config = dict(
    intermediate_size=256,
    init_std_up=0.0567,
    optimizer='adam_variant',
    weight_decay=0.022,
    dataset='wikipedia_en',
)
Each number is 500 + 40 x the weight over its row's rms, rounded and kept within 0 to 999. Layers, rows and columns count from 0. Numbers have three digits each. The size before them is the row's rms in percent of the matrix's.

# up: layer 2 MLP up, 256x96, rms 0.114, rows 237-255, columns 0-95
# down: layer 2 MLP down (transposed), 256x96, rms 0.103, rows 237-255, columns 0-95
# gate: layer 2 MLP gate, 256x96, rms 0.122, rows 238-255, columns 0-95
up237 095:422531486543520451462528535534476438531457526551472438426567444535490444466469487507504525489442490511515555462517546550520569443508500474506522514521519498468389518495488514552487504447474521529578551468533509591482554498547457471476493441478583519503484501538533552461523445542544523459
down237 102:493543464477511445503571532421508483523469497583472464481521474549477504491443480509529501535450476529562478447461539483464580456469500502457579494516487487484438513473521526486506515513481526465577514448506441603421520517525486516519454475520542459503541457496540575491632458524534493463
gate238 115:510492524483468503473517481519466434494502523491458508470590523512553455490522476529595528485442420452501481518439478459443513485511492530483514506528417465428530583571467524430449505462504509571527602459457465529497429439468481472550515471512463528519522522519510554516470530495410480493
up238 111:528496518424568509419476505503532471477602483520436458507487516469466526522559544440539454520480467533492438517491468366486525579466449493534460447565469482481457538482488505447484509548472545501507532415476469515517492484510455476551564492481514463534555430488465512495480502524543472450
down238 110:506496501479568443535487498555502410469543471535525434491513525510488505555574573528544526522469419566518443515504552455461512523486454549448438454491452425449503488545534535517500491513452499487537552458515461533487506571552524447481523535495464496486570472474524570523543524482597455505
gate239 102:475537513545457524452505473548548552459467579453481496470525529504531424457556515535498528530448462540463527498488448584498477510532538541535521580512551541538533502558450492516453511502524488439487500455486543543508536512481451489440547463573423520496540478516474498456518473501397492606
up239 096:504484520465515566559477546502431417499509523549460474464509392523427542599496442481528548466478452451472470450443510492522506509480527448533515520475529393498468479480524470503516476471472482532530547563451472486521437523506522557576492527428537475550452491473502509518460504426504489481
down239 093:490477553481498524460505421480567579548484527511503536485464465470531461498507479515443502502423511489456571525597385514506534507503553515548494507483498567480510533546471466463464482535494521453510464505530558489518491482499460516491558446528448457500490486558429506477525417428447434576
gate240 107:477499527462461546502512483479564486547493501480558430466449573441574562508440533547521529528461458472541491500452481496492523502537526536491492486540490472472457533446402567530459436412540465485423530486460564511539525431541517453532553551488501533574496474495501503511430547519525476512
up240 096:525510503518520497530537435562533527508460467477502532576533423577411395468496480457512494458541561472414507543481511472512505501498541526486538511532610526517556516539607450477546559552478527518528493496555489479533495459514479513501509481530537466448540462516484510435482461463452511497
down240 105:490540479519534510506491543521473560540408502481508542568495429520418512488496437538493574509467519482460473589501505531516550557558497549478479515469564525500533517555514513534514537538475578533518534467516477578520470508505506440516623512514492509425504507509508571456554502467427541508
gate241 099:498451501570571465493438439484532508483494489496451565421422475456413508521516445534542531570569458501506513496522461504483535547551498516509526449499474525488493484538550527552474505453507451496467485584504456534540491474467433502524432454481519461414468485498575517547484486444446445481
up241 095:469501521526473492523423503551527506510447502487497511496567502526500462501530524453487439553448541542431520560437421501482560507457520487470540450554490459430484537449534530438489520520438459544534568429460461558560465443466459485434532514487445513482528510512550549453443532515469501569
down241 098:545536503489486507521449474483513488509597513512506508489430431517524472482506478441540483473596514493540485487505556494446439463521516544528498527483461564493497471541498480584470487441539526514434493611461498505507488453440467485543476491605518503435501471472484472535389502533442454464
gate242 095:538553565504481504514515530465515540438471446479530517520480510475506500527501459508495503485526495530473451493566519459543454576493533506510450493511465503460396423387484418493503471503471460482466513456550498527461473525483507472600430543495431520572521452447446440458525487502483554437
up242 104:536550497460472484536476464405408509521525435495530464507495493538492499471438450560512506452505455543514495425529515470521438538410516532512553477489479448560524475504518539515540443438592520505507505525588408555542469535511472451511526513486487513486545541530459497535500437459458526460
down242 103:500527482433481553534471514474431508499452532449548489549528485443535499500503466419428512556476473486521521498484591458451486524500552564442485504510504449467510473498432545557425505491491497506546484518484519633554477520536538517476512535523468467500536441460488428530607501522489507474
gate243 101:548501544521546457533424521406442475486509474567484506493443568478528467456549460474493467511547448555443467523468464462528478481508459461495468509573547502504503561465528471496501500491525497539465515587525564491438551462505481540520505453504512454550490590449517521519497563568500570575
up243 104:537542569500564448512481505460460473456506494519456488464433540510609464473565445445509533477518474551466456562439511406515481486514488444527514481514491465472540591543493488506464486444511508463406499583522461488454486498543547560550473463483548490540463524470511480486489526550532549493
down243 091:520528522472505498577519523529519479468468520585485477580495512483512527550500526416511409584522483509539523469487398483530457496508507467507499539441421528503437469418479495547530519508518442515467464537474497461507535602463554500529438508509525495513511513469516560539566520472424533539
gate244 099:525551485521518558525503520517447453466522495518452537430520489385425534494513496506478498486547511468460515530475471456469439548517504470560543457508470460479468474449495442539492557534491477500494561552454527455438502480443460484503407488445512491554481501520494497502519650527521551547
up244 106:509477456469528481541456500468410506510554522490442460479454528517531504504534479542508485484514426508531548543468488538534474535467438443506419435537492491430512568485533453603525494510513544531549535509486478490448464474488452513472563518422456510512457561473483498487432613548448509509
down244 101:540503515505557546545505496488509500460506500445500530524447476564477498495515529410479489480539521503475448491516445499449467489497516488530568521492553449505497510446476525474477446495526510500519459542532500565612473515508599479499445554495501482468460439551436555522631449416471552487
gate245 102:549487528427525481514468547504529437490509498525504588557488520560460521520394502510552482514518438566483514419430510549531481499416452520505501497400539450504540478442485510518474498448521438534486440526497506468516481487527522527461485505512420539499484548426503520483513532493418457555
up245 101:587474534523498493456537602518468432390483560497516535509507487516491490486481446414515510535432511454465428479468431475459475520445544560497504531486481469478479562506526508524470488518526498516446520443431431541485497483541493496465492589468467530550540516424520486502489564488466485551
down245 106:536473555442503543526480572480559484499546495466497562541507537502502475534439478477566468496505424550475510449412512529531514504475477543535467484405544491517498424472517487503449510439516464519458455562466551472460489528512525510487499488525451493512507542423539524496640535547451478551
gate246 095:480539474542511521581501470541547521480509517547498440520541563477407484519507479489405523493549486542453530482498520528521517555523461458512468462561545490519553424494448516480517476510441635524528474476493524513494534460465592507456460496476535565529523506456502548563480561448462475521
up246 096:495530477494515439600506482521515462475557531553522412476557532479464438508519501422466535522516445547519498436509498497552468508450499484554477506466514492594553417503476541494534464497544572471478461502472550475524529469469594519478538533504525608491539447481488533505492555454501454496
down246 094:589496484488473509465495508477469459449509495479519509540488451474564571492514422555592495517519472456566459532484526493411481530538448495517502473465471505493419519501562514574510543531446472512499550418499501465466512577545474564534477447502527416447465531502496457527569480526511511446
gate247 090:606467523543563432542501467509493518448519544514526507550519478458521511564513555432507491502454489482391573565509484515510514539478531517539539497446443437511510478452432534547472514521483513448445515504472429536496505482542496524538495531545491501557590446522490515504527541467528488403
up247 094:496513459513478546570480562484526522504566529510587378446500531574483546530503444505508472491486450472484594493506425607436472530468498479547460485519547526511475508509574500486517555475483479466530478467535553487524509510492498511488517504468567555532554508515464531592514497550469540521
down247 098:518470468544501506554474514564542580514521533496576467482478587565536533529525467547481449437492445468508549518486446479489409464487457432591497533522529472491452543504526541478484557471514490477556466439510496491563467497420444483516482513453533495493550475526517550531600458517492523497
gate248 091:430542533477599458497492462508596488465479409486471505546485490461459509498459490520506514574535554494447559459519500454545473558489496468520517478500463526472466444471514467533538520402508526465499474489513530477526492518403485533559508442475466527449481466569537540494575503454482461421
up248 094:509524523542508499507467502482476564523499464467525489503470448446474577509493473461466487507485539597497439536460532460529534521432433493595533433414499498510458488411501477494486493450449530503489504583560527489471459522457470509540456463491533525437548504504557480487525539496589534412
down248 096:482465441496452512501553496522436445470447545527482490522527500459507516498500477510510553516499404443491523499501446550465534477515518484494506558547519464425527518518508494489475548478483498498541460297505481550458496539561525526484440497496406500512501496511517508502424468460506450537
gate249 099:493526468502528485473508498430493527469494466536393423507480532500514516600436496548507500556413489507439515480551510522614455483500450517470545467469522515508498451497496494477569466521512492498452519497560448478490490410529487529489468544447573481561481443472573534483504506471471528433
up249 097:461558479420437475492490497428504473493572533538441427504435521547484521493474542516552545521462557401520493526496562570576488538502508504519515539515425517458601489444520533481519455528476530479505437496438473521476549519439564503507512475460530458523519431485475466544483489478512509469
down249 101:496529469517515548454526540465499519449531489536506424454513531588538508494482481524523428522475472547549498568457588540474521520511467408528528456448530452480466502503447542469494534483516470562467522581540549502537457480504442487539455483546603524469541499499458424427545502506518542494
gate250 097:549502578463553436499509497499585502456433491488520501518537506495507514408547515500498481478524560552481482548521524495620538606498539458540464521483555506549487450513500533497522535477516589442487475527478554504484510493613546534476452546541509451504541475476484534507545482497465499457
up250 093:469516424538547535486454468468486467552495535483508548543510436464463490537544510494485491516523485576535515511548490444517537460479451495426492548538444451497480468481450501503558454560474425440447513553602475483479573546506468512405469564460481460522552489508546501411489515493501480483
down250 088:509456594508522560504517501438431544486539431537499522460442541488523528509459493503470433489566515498503504533472570462480475502497525546489520483513451507509589547514513516487422549492481453542507480519531527506516471426516496492475503483482382490483414492591469515480421423427494479505
gate251 097:485439554470480526493508499573542484455468468523467430425506504532442483474547557548500557590520491490472553513490508528497537440568467474500491465578517460500491573562481473419439502473428537506565496469486440503494538497530503424440512503457493553559463462496452529523491522477459561522
up251 097:469549597571436539556519491500471507545461543437456466587425487531510481542490404479518480462539535580457463520506485539487532500476507558531495544524497545477534456444513478519448478446597509575474463538498554523490545521472482504504504520515460501496422461532503472479509498505505419532
down251 098:506469513576485496487448438558509556530505547489518541579492480527487557533468480502512514410510529498438467439539490516526501524552497564491539557479504551509528487552506565512500453500505513556416492468579512639536462463490510490609510546489515516501491480480443482493436517506465523535
gate252 096:504484504504501525557506519498562467556524518531512478571533512495503541445486438531492598411534496501551463469513525460618507518486441447550499514414447488529519466553482545456521493468532516517514479420527530464504492506498509506473508508554468519466527414520520445387522453502559469461
up252 096:530535616485518526531429503538511512546569549520566508454562555495442493524580474521568498452504495503528439435504530614512527451494487530526513488515487518462545493593463503507460505543565527511466500434508493496537507491487446487503440467512519545509562501521499514554486587533545481478
down252 094:536445486535528464501575465467490448523480480545445511545386520461504544520504549478560490504517550406494571452499490388532515540471529493466495546526494542530540470486565485527526472472425533445502485569502530555464462542469466495495434519512494521432558479482479438501522470505559516476
gate253 096:542570485523524534520536474479552594484448492423500482550563503441501499473498530512496456492524514485521437498530527444499506406537502486542493514504536526501583504519531531452519478549510536536468497504546570503440591442586451548480504487518535462543584487457533511537517477493426541566
up253 092:482475449498539538515504509499390472566477529572546447466434526520409501493498479540478556491452500552465534476484485511500548587470440492452562452536525524523458499557507501486480503444526516492496474512517485539550455490497611454521508478535457496493420516591420518476477543499489452516
down253 090:538511586562523550561532450499511521549504526487577477509496508596453455410521504503528533492492495530477537428489528522510523506597496559464520521490557485482540518542488537432455472509548542525470546564512448447511504447500541495536482513557513446479546534523528482420470509540493598507
gate254 098:437567531485446489503485529582455489468450507500431544487529518484550529500476526507565471543471458476500454453411515515481474466587535530468479562487541510491526530476449467471459465561558542482525512472521566543434539433476468549494522588428459524538522456461539557451492476530525513475
up254 098:457550490466471525492509480505467487534473445489471522480509554529436462562531528495611421525427483482463489446454488506443514467552559493488444525556478502503484506467456431478484523559498490567431512505421565419515458474470483559484496539430472522450486528506580529468560482519464497529
down254 097:468533556458458484491509551498505467511530478452512514529498487529475499524515454508532435450447480489530508446491427455419496484560523449512539443486483592471496547515521477434483486519543512468527447485457552472596526525481559496463511480435469534495526483476474550471653504455533463443
gate255 097:486559543511538467544518532600518482469448500530466458512471486471404543535455538499496532583513573483482502431528495463565536519494452495514462492488510515558514499419478540483489545397469511530520505440479554468482489540407480468519493466541567539538542506549495482532474506414452491498
up255 094:479549475482526517471539506498565493552470565550510487472505560481411546446581514514467511504532521567573547587511507450422433516561530528510467509523502488493540539505531488541551522546501537424481529526500548525573488498582499526558449522478461465484473418492550493524539553552496497520
down255 096:444516471568426456527498437457535536494512525475492527513523455466585464509492495555536477439524457511478508525449470499512502455408487502476590495499482481535478476542474497422528481498480466525575528530495517544452522403621497531449524487514437489472510490494525455475555441541522436540